Weights of a small GPT-style language model, trained from scratch on English Wikipedia: 30.4M parameters.
Each number is 500 + 50 x the weight over its row's rms, rounded and kept within 0 to 999. Layers, rows and columns count from 0. Numbers have three digits each. The size before them is the row's rms in percent of the matrix's.

# gate: layer 2 MLP gate, 1152x384, rms 0.0966, rows 787-817, columns 0-63
# up: layer 2 MLP up, 1152x384, rms 0.101, rows 787-817, columns 0-63
# down: layer 2 MLP down (transposed), 1152x384, rms 0.0914, rows 787-817, columns 0-63
gate787 102:553518579540496382561564521608501511545465515447539532496466440461513410477468586502482506492511494511569416498519556518585468567524425588493544535553604470509437493537441495456513409508537483
up787 107:435410508446449491457432486532550567474467434535471529582539513521420533482454491489510608529540558583577573474607436439491489531579451586453499531431453438563591495509463406541450534556465486
down787 099:505560407498431501480547409666458538414417533471523461534484464491541479422567505471553530448441406565496524533479526526531541462456555537515432509446579435474401457504583464463529495448508498
gate788 103:500424499413405464377501412579525477571507465561417475480477479475508435506499491550483589546579470466475474526553436477565622467403514439468477403546570501560531574473515517538539551405521524
up788 093:601544500502576448532592549479513457466470443520485603516512568500633622570560469489440477514503454413482489519459487390466538454472506500491574498482414494549568481469416464484481515501499444
down788 098:418572578511490449519458512446493532500506528442502484522461435478480453443561487448489512512369455555483577532538396450540466491584471578439533560489534503448587497492515485492497443527505476
gate789 103:526487484544470416474434538448464570474586508532476503410547478461456490538484474547443504463588596453546494418516450464519526571516486476501470462534486466524423505424419576505462471433403458
up789 097:535522431439535487615505524466540550481534556553595489499478437452480543512502405563495504476521550507581448491502489508511534605480559470568512549532514480610450454568511590530517446435441384
down789 097:487512550493516565604449447530451565624534522500456528501425459430422459420458513505515524548533514453490540493548486465454438504508462532552488477610521507536535486511481468512520459550506477
gate790 103:525469456482454512489479572443545527625561556389544472476504486471515473522476552535503475531443534569532477435481438491548461560476530563479473502461592495499531492542423552528488426517514491
up790 101:546492518473448530487543547572544418563494584487526399582525498523525554532478515518501446500489507602473488472524557537590408505426504445481482499507523522513529545532397590540576506556518566
down790 109:481493521506525480484529514455511452480481506481468433496391463618564446537493486642551484506428489506513519514481538500550501518550497378458481458516470529441540539478402513494574598520443571
gate791 107:491566637543438457552506543471492468482555395471514460526505435482503433444496544495414520557513487468528468470491486487483493478506442523521535453482528476485446423490564557504508544512461510
up791 103:593484538546498442568513516534545450537470449503512557563577469453439535500450502542472496543524549555422521419619507568506392546483591492528500545606464442511534450508582475537597543528420583
down791 113:609551444548520453455528507560464501541489477475544573528540561514544411533538472530478485474469461439489464536542498469561483527470482487485418507450453567570557449513460491461484392522550604
gate792 095:424500439581489482516588495500468517503442432544566512466431392531462542558523524516446447590457566534558508592476543540449543459426436451571516533560481462494490479446550497538523481445430415
up792 097:452515405486502538468460491443470497566484546450531524439515568500514530513472522589434529477514473500484539488557603535501456401553474554421443482497574541423514440410481493465528486485511449
down792 103:468560556478539516511588537515541573397529542472478547501467502458434477517481459513541463498466654558455417569500479558465562510534474497487423580512450480502611521521518521504436399572507492
gate793 097:490523486482523498508529501472493504440447548571464505433467459511579540502452485410451411600394500485407566562497480536499517560538466493491440496503434555547478428547502538446511533488439464
up793 096:552477418564497525511534457472489518563529438472476449574478516501450421459452424556404460574372508473477470498487441495420562534501418518494519474451469487425413447551517539502520551458574518
down793 100:509526450584558486417488526557477471503526526446460488405432430474486524539529542575568533469577410459508548477509444408461510539453485475473488500401498504528494593527495540560444432530456501
gate794 100:536514539538451587587511475515430545536549512517538548516471462500515481496516491620573479398448516453510597450455451468580477577495513506533486508540472397453498412479536455547469582476548488
up794 103:539498509430525500502551438456496449564605447481527486538523596513572497420408449501525523414602480481485494478530555402433415516551505463516502469525488451471584514467472488572509543513445536
down794 096:556534445507523529535587385533494452474458469502496498575544438523600546519479528535470461452511470577527528522472505498519456496418421533497481482447397548546533456424508541528545518495530452
gate795 099:582559592560439426517507564447611493529570488545419579503480499465494535608513490540437539432599544483517513371565495401504446558505480491552491418493439423491487510536507513499477480499441492
up795 102:500438471397486477499582417567413452508517475488437498451492512499591499457453536538420499493441454485603447556493424492521504523602476540541460449465504520436415535423552556436499512508574586
down795 099:444574582526416479386586555505547461533400559454570440531459495592425556567492481527555462488502576400475486492519417544504612495467540530524555626463530485500531601531628532479545506520509509
gate796 101:542455487496547527436497489590511515556418424531393393448537473410435434450486483506514507570446517510465462458375529512502484607548545548510463470458518489476555442484558467524443560483508513
up796 101:422533519479543569501532467463462531514513427510389449526614456565476389468499542530433563456518445464482516519470563528528552511509564517490505409473558555452569539505418468405472471548504495
down796 096:443450413537516465514551547511510427484517503561543537567480518391483509509560542540521459481542504464504523504568520479444383484513435492460502485539473490497521490425525559501613513492463443
gate797 100:503489424492471495513528387483474529584455509435563487496581459472562489490635436476446445517601512494548533502516503468552407433521505510557436574513562498451480467452574524458477386543507454
up797 100:440408492552446468518552598516592477402511489600561573553518514489474450514450503498511473538464522523476444508461393474471541484591414546477494444501503551467508527539458480574525567455455472
down797 096:477466553572444523521437481503531518490544483553523401479476562444447468459509533499562531569384502493434499512500547500448417467540476473484486449465567582465500412497473599536543524482515520
gate798 099:328451575423510535551544463436459498562438595492451559540444464418499472475495501644478533453550482480578533412464480503551520554481570544520481540451552469459501507476543534502439561589455504
up798 095:441493471519630562497580481487406521530525561461541542578507513405475516511573487506491464520461441519478545477408586623529484556514501494421560496488515410547458520409530485454513398528462488
down798 093:579472506456484442470484561477549460527513465444486407473498558510479585460515585402522447432468523474472505552538450549570464501605446472429432416505471545465529527478553407512555560536507567
gate799 096:561469426404518482487502526533512517444439593485489479456552555401458382489498510516461546440437462520538432441413573499475478474513426538438511502540467553504529532544429479521631382526498498
up799 101:424491481435490581510521529562480526537433636573520440388505352435371569539467495475475445534460452579447490440436541612547507508485477522616465393518435567515519506562434508514542467621514548
down799 079:445533531584403446531549450420524498574556392496567521527514469561508527471491490463558475550510550431498443546572412452513500483460520389563471611489547463440472510498481502536476516457435421
gate800 093:467559593497429552629562531499550522564419476480540499566450564500512448494435526495468538527552502433466469443537533561463454503425476483461405558523511530579537557548499531427413516502518486
up800 093:508529481425443471485407448459484478450513480473502522488524433466469552454514475415452520496505444567553406447503439412397517471445551471536564463525547428448411545485443516553522506543494486
down800 093:391504480516496560556500426457614497543423434387399474499493566552526459549493443420544501626515492526438427570445515454446500491596445543499420462489560496450491395497552518428438521463543511
gate801 100:511502468542519541425527444517555549472508505488463447547580571466482476515500573406496528459557494454577482552533587516511468481494477439492434483555501476509526545454558516525522439584523500
up801 091:506449507610568570464448457457594556516505505542486352531531465459574567516494506537450453480548530528522535530523510438483452475500498517573552475467439411484528450511509465508524490499438562
down801 099:498498448420516467512525508528508423463456453533541553481491450547600569496518502516528503482575438535448565508469485463480510518574489524548478506467500576521415517463492537483550581506504424
gate802 100:446527531428520458497576490598447511576532559501411489543467515484575472579539586478497411525423551534548474627589569478382483592484532505473453443441487543575476497547458532521504487495510578
up802 099:584442453502427638540511521494490556502555479556499538426477565558518431535510462465557546574477533554531559507419590494523555577579496498524499475445514464461492520409503543414420409440529470
down802 094:455450459577539454510500531538542516567496508446433534545521627541469501485435554471599461517509484527535523557537433526440519484453540483496545465501484547538586541516430549622520537496409430
gate803 102:558524467494397546430468556471507441510455382467543534584484512542533495513496497603530534527518497467396562506523525499543505494423514505510509432542528580507473523550513519469477499530494520
up803 108:567482474503573426507528503462529527498509538524478542499448491494516503417471452410497506471500520406428588496445578491494448433459504460564504491520502517485401449555501536476471527477471446
down803 100:514542574568467521638584464486424509503504466560539429498422471530507413495455580541475583541529501502410443508425532473481542570506518531512631493515453439544557420517535494497502502501458543
gate804 106:505507480473506505511486490497525368443526456516541502448435527512429474480510455490547470527518455495507479541434499443444464532499521550507503603533560566484517470492410453511494478520547516
up804 114:492560527541472481520529574451496593493459511554428523464483520491521572550577562525471520550413527459514563485428477463527557479502513461488466458488503502552442532500532500494531582491488494
down804 107:475476438487499509545519548466512554459487559523471550540520550577462490550476474537515491615494491507481495513446483543487449560468372473490426425517418532486435478453552472518432393419506468
gate805 096:442481501520557499446495458579459497444451523493510522495464435374491469449451415524456521444379457465539585544428505428430502480559421505472526408449474599614477522577528572441591470531505530
up805 092:502540511524483582533507564595444495490498471463434469373549474449493420465492475534464460565499370403520465548524580538499502537559452419531396447477488553546532450482577439466514513530560549
down805 104:507521568542537539496494508538569474449568495506514406570560598467580596463512490511453498571556479555526448521573530572567521603579539555545487491461521534402444549463539462504470422465557468
gate806 100:511499434504471480443470530610596572488464625513562554480445448521545493404480396539459619541516504552384501421556555453418537448491483486469592479497452456515441560566461412461511494479523577
up806 097:458482485513451471487488517502456497552565412465383502499602472498462571519548571544629493519512448477547514466479531670466472579452546542515487501549452519601448436481486545409479560515452518
down806 095:509479420516556511516502488520516510509573449432606419408538485441553579477471537455512567543563462415490475538479508466495525427368441470527539535534396464549446587564469451478522552550486503
gate807 097:458541551486578501482542502487489499552567467590644509532504520527543530549465467540482548580565462531504403483518569482513470551511489481586444480464547619475448469507562493454434482557436492
up807 102:543491480495502503543519482391469575495542523531450386484546558550395484456505480462483554542482541530547554540570475474410433493528482525477500558475460358503473565516507364486590506447439502
down807 105:474472522498448468460423558531415528466477472452441542495502453423530440439566529391499518500479499544593487436429484466449515560475500509474596430522484421532498561538433460465532510434519527
gate808 099:543598597474558485575546555425492571476466528466576618436477541559550567517527497555507451489549546610541482371533501539480573514543543445558530592426546530520415511531479508501545498517502503
up808 101:542519519521505492616462424537531496487574473525504506453502513485387500473511528485480570457509596499537506472499561472534446529464529501498426486582456460468464435497576522472499449535508481
down808 091:445489499421480476477551550486498455433487533556511399502441497642514529436436493561538481535522473493520524553358563432559573424420562479464510493394545624571595498521518446577567535522539502
gate809 093:532486529514482487617541432407526587457419475538586473476506483509495430448549489598445523536485550568564435594525505481462458463463440501518524583437503484499498492546434458535495422487475402
up809 089:518421496503474479483536520566520414414581492419550533553502591515546451578534443444518485449546510464545538455436429531555480533568425459588464445452501492536470452528572547523477562450525477
down809 074:584504504506456595544458477443462526537468559535507433489505386522474431484514489561413546564489497510546474548524543432474463507508528439472523576449543430514433473498346463462539467510480444
gate810 094:533453488480517526506477397537480474576544543476469461421524535514430441490576525504525503439604487553465436494532507390409510458515469520445448429583465499497459448556547502544570502493468517
up810 097:482529397565513498519479595433580495527500504572496489501534546488543559494574440482483444464468532531510532493481485438414489596426469651509435529541603472515506587545501498547518479482474508
down810 096:482461482492479500480478474454543498530493453506441557638449487461545545512451517509479537529585507472453445511551482549537475490507416509522449512513573601521540540505470587416572440584574594
gate811 095:476465479469600454536549441558471496447440399446505438474503426526503500459491399413480454496529498535533542498541486552508486486520446450432570530444575434543511491439466483411509599525491428
up811 107:477597464495518547479459488492515461460540418576444526411563467449501548478530563554425495453414479518545504468494534400559469511462426423458523509469503554507470445448457462466461539560593569
down811 103:595524502500551508467524533580550561530430522547506433627511533515410443463576488522438551517547495418538519467485477511469531505368468446470525405500485513461483440585504378520464419559577474
gate812 098:496467522467464458594499478653468485562512506477505586456548566518539419381500337519539505586487493512514480483558550550404522507447512448502507465502578571526459503478508596521521482456489506
up812 102:441540540428467431422570478437510573485399461569428470429471485399486497563579544451508490390479472416485527439518511533584547481554577523500480453498470485560704406544476464434523493551574494
down812 108:510504499416402451599543394451535595459545479543473506473470457523511522446475420461480436538502450496581487549478538526473506549545402516441532463488459565463551515547479504535559463495529491
gate813 105:479529408476406396505546493502534461477442427514465532442674512400528481413445484554524468547413468515551542532519457473493485550455523578501612549514465433536494464524482544578481464484461580
up813 104:444513511539573515493533345455494505520421441445409538545545477533409462551540469577425547490597460518498487513565435563588443511387511440517506560502498529526430630533441563481539476530503459
down813 096:627465504550424430383463569507404525478608490534569384499518459513561515517486543461555482555456513458467571445423525439541444513527487481510466555573507507504471357513490468584560494454471542
gate814 099:517450538486447530519623411506435521591571478545509374547477497510483521494487542584541510511532547604463554505438467452640464421460512594563496465518536501515510480526457542536445519536542541
up814 106:518519515433472532494506490564468538510535522589436556513448497512554404614491595440597494505462485553543550526405478411557470518474544447609529451469500527563472534460419531443445457515566510
down814 098:535504462459533487612407573481462567524504516592462526473480444515565544465478391534534469500486502457558519466554524492388540480503487523433599435528513565491541495460580510513436448598591561
gate815 096:575492510458606460533624453490499519459604487487547551493527430448499542553550529497529473544431463580546506575514429464543397570455424440449520464475510476580645412494493582503515494509463533
up815 105:501586439539492514460473595504595460550471463484434571577529556515479524425471478425571476504528449538592531501503544471480434532544499541512491450436515564467502428448441543385554532543530483
down815 101:483461489512440411545539504522420570465477414477564539468444471501419596462504509545478478522521565507514476390595420590496443478566412556560507537468514483441538499513546448468456417450563602
gate816 089:520590486453533455498446491553440542469527437473486416494425521445597594571457552524543444433451520489436448391475521459507394544519471503577513412472500554502408551411557526559445506409446483
up816 089:495435430469463519571468585494524498544419517503472527507511585665526462471512503490502489501454469466429583598538560523430465535516476460469444559526550430450436546511564541464541539579524500
down816 094:524483523458424566523489472397488406557462402478508464440551507550474516417536464553369493477539483527438566529460461508519556440417507439513467510512560591379618420481450472491565508517504486
gate817 102:505588482483484473543477465476488465487490488516454453519538522550545584431443482501442502520489509447465421501557525641577463482536562470552469456509402464561506459520571520542444532454460478
up817 095:481501491421486456476564554492606565507541504540554449562521459569528589512578541429540514572494512602509507515529506538532502514503527449470536515525616470477481483508453419575462512420495460
down817 096:493509518525476443479560464468469495495471542484423581465451470522507497451492530374520530444544515491516525468614494463559419467443503499578499417501453524567528480591510592570472511520523539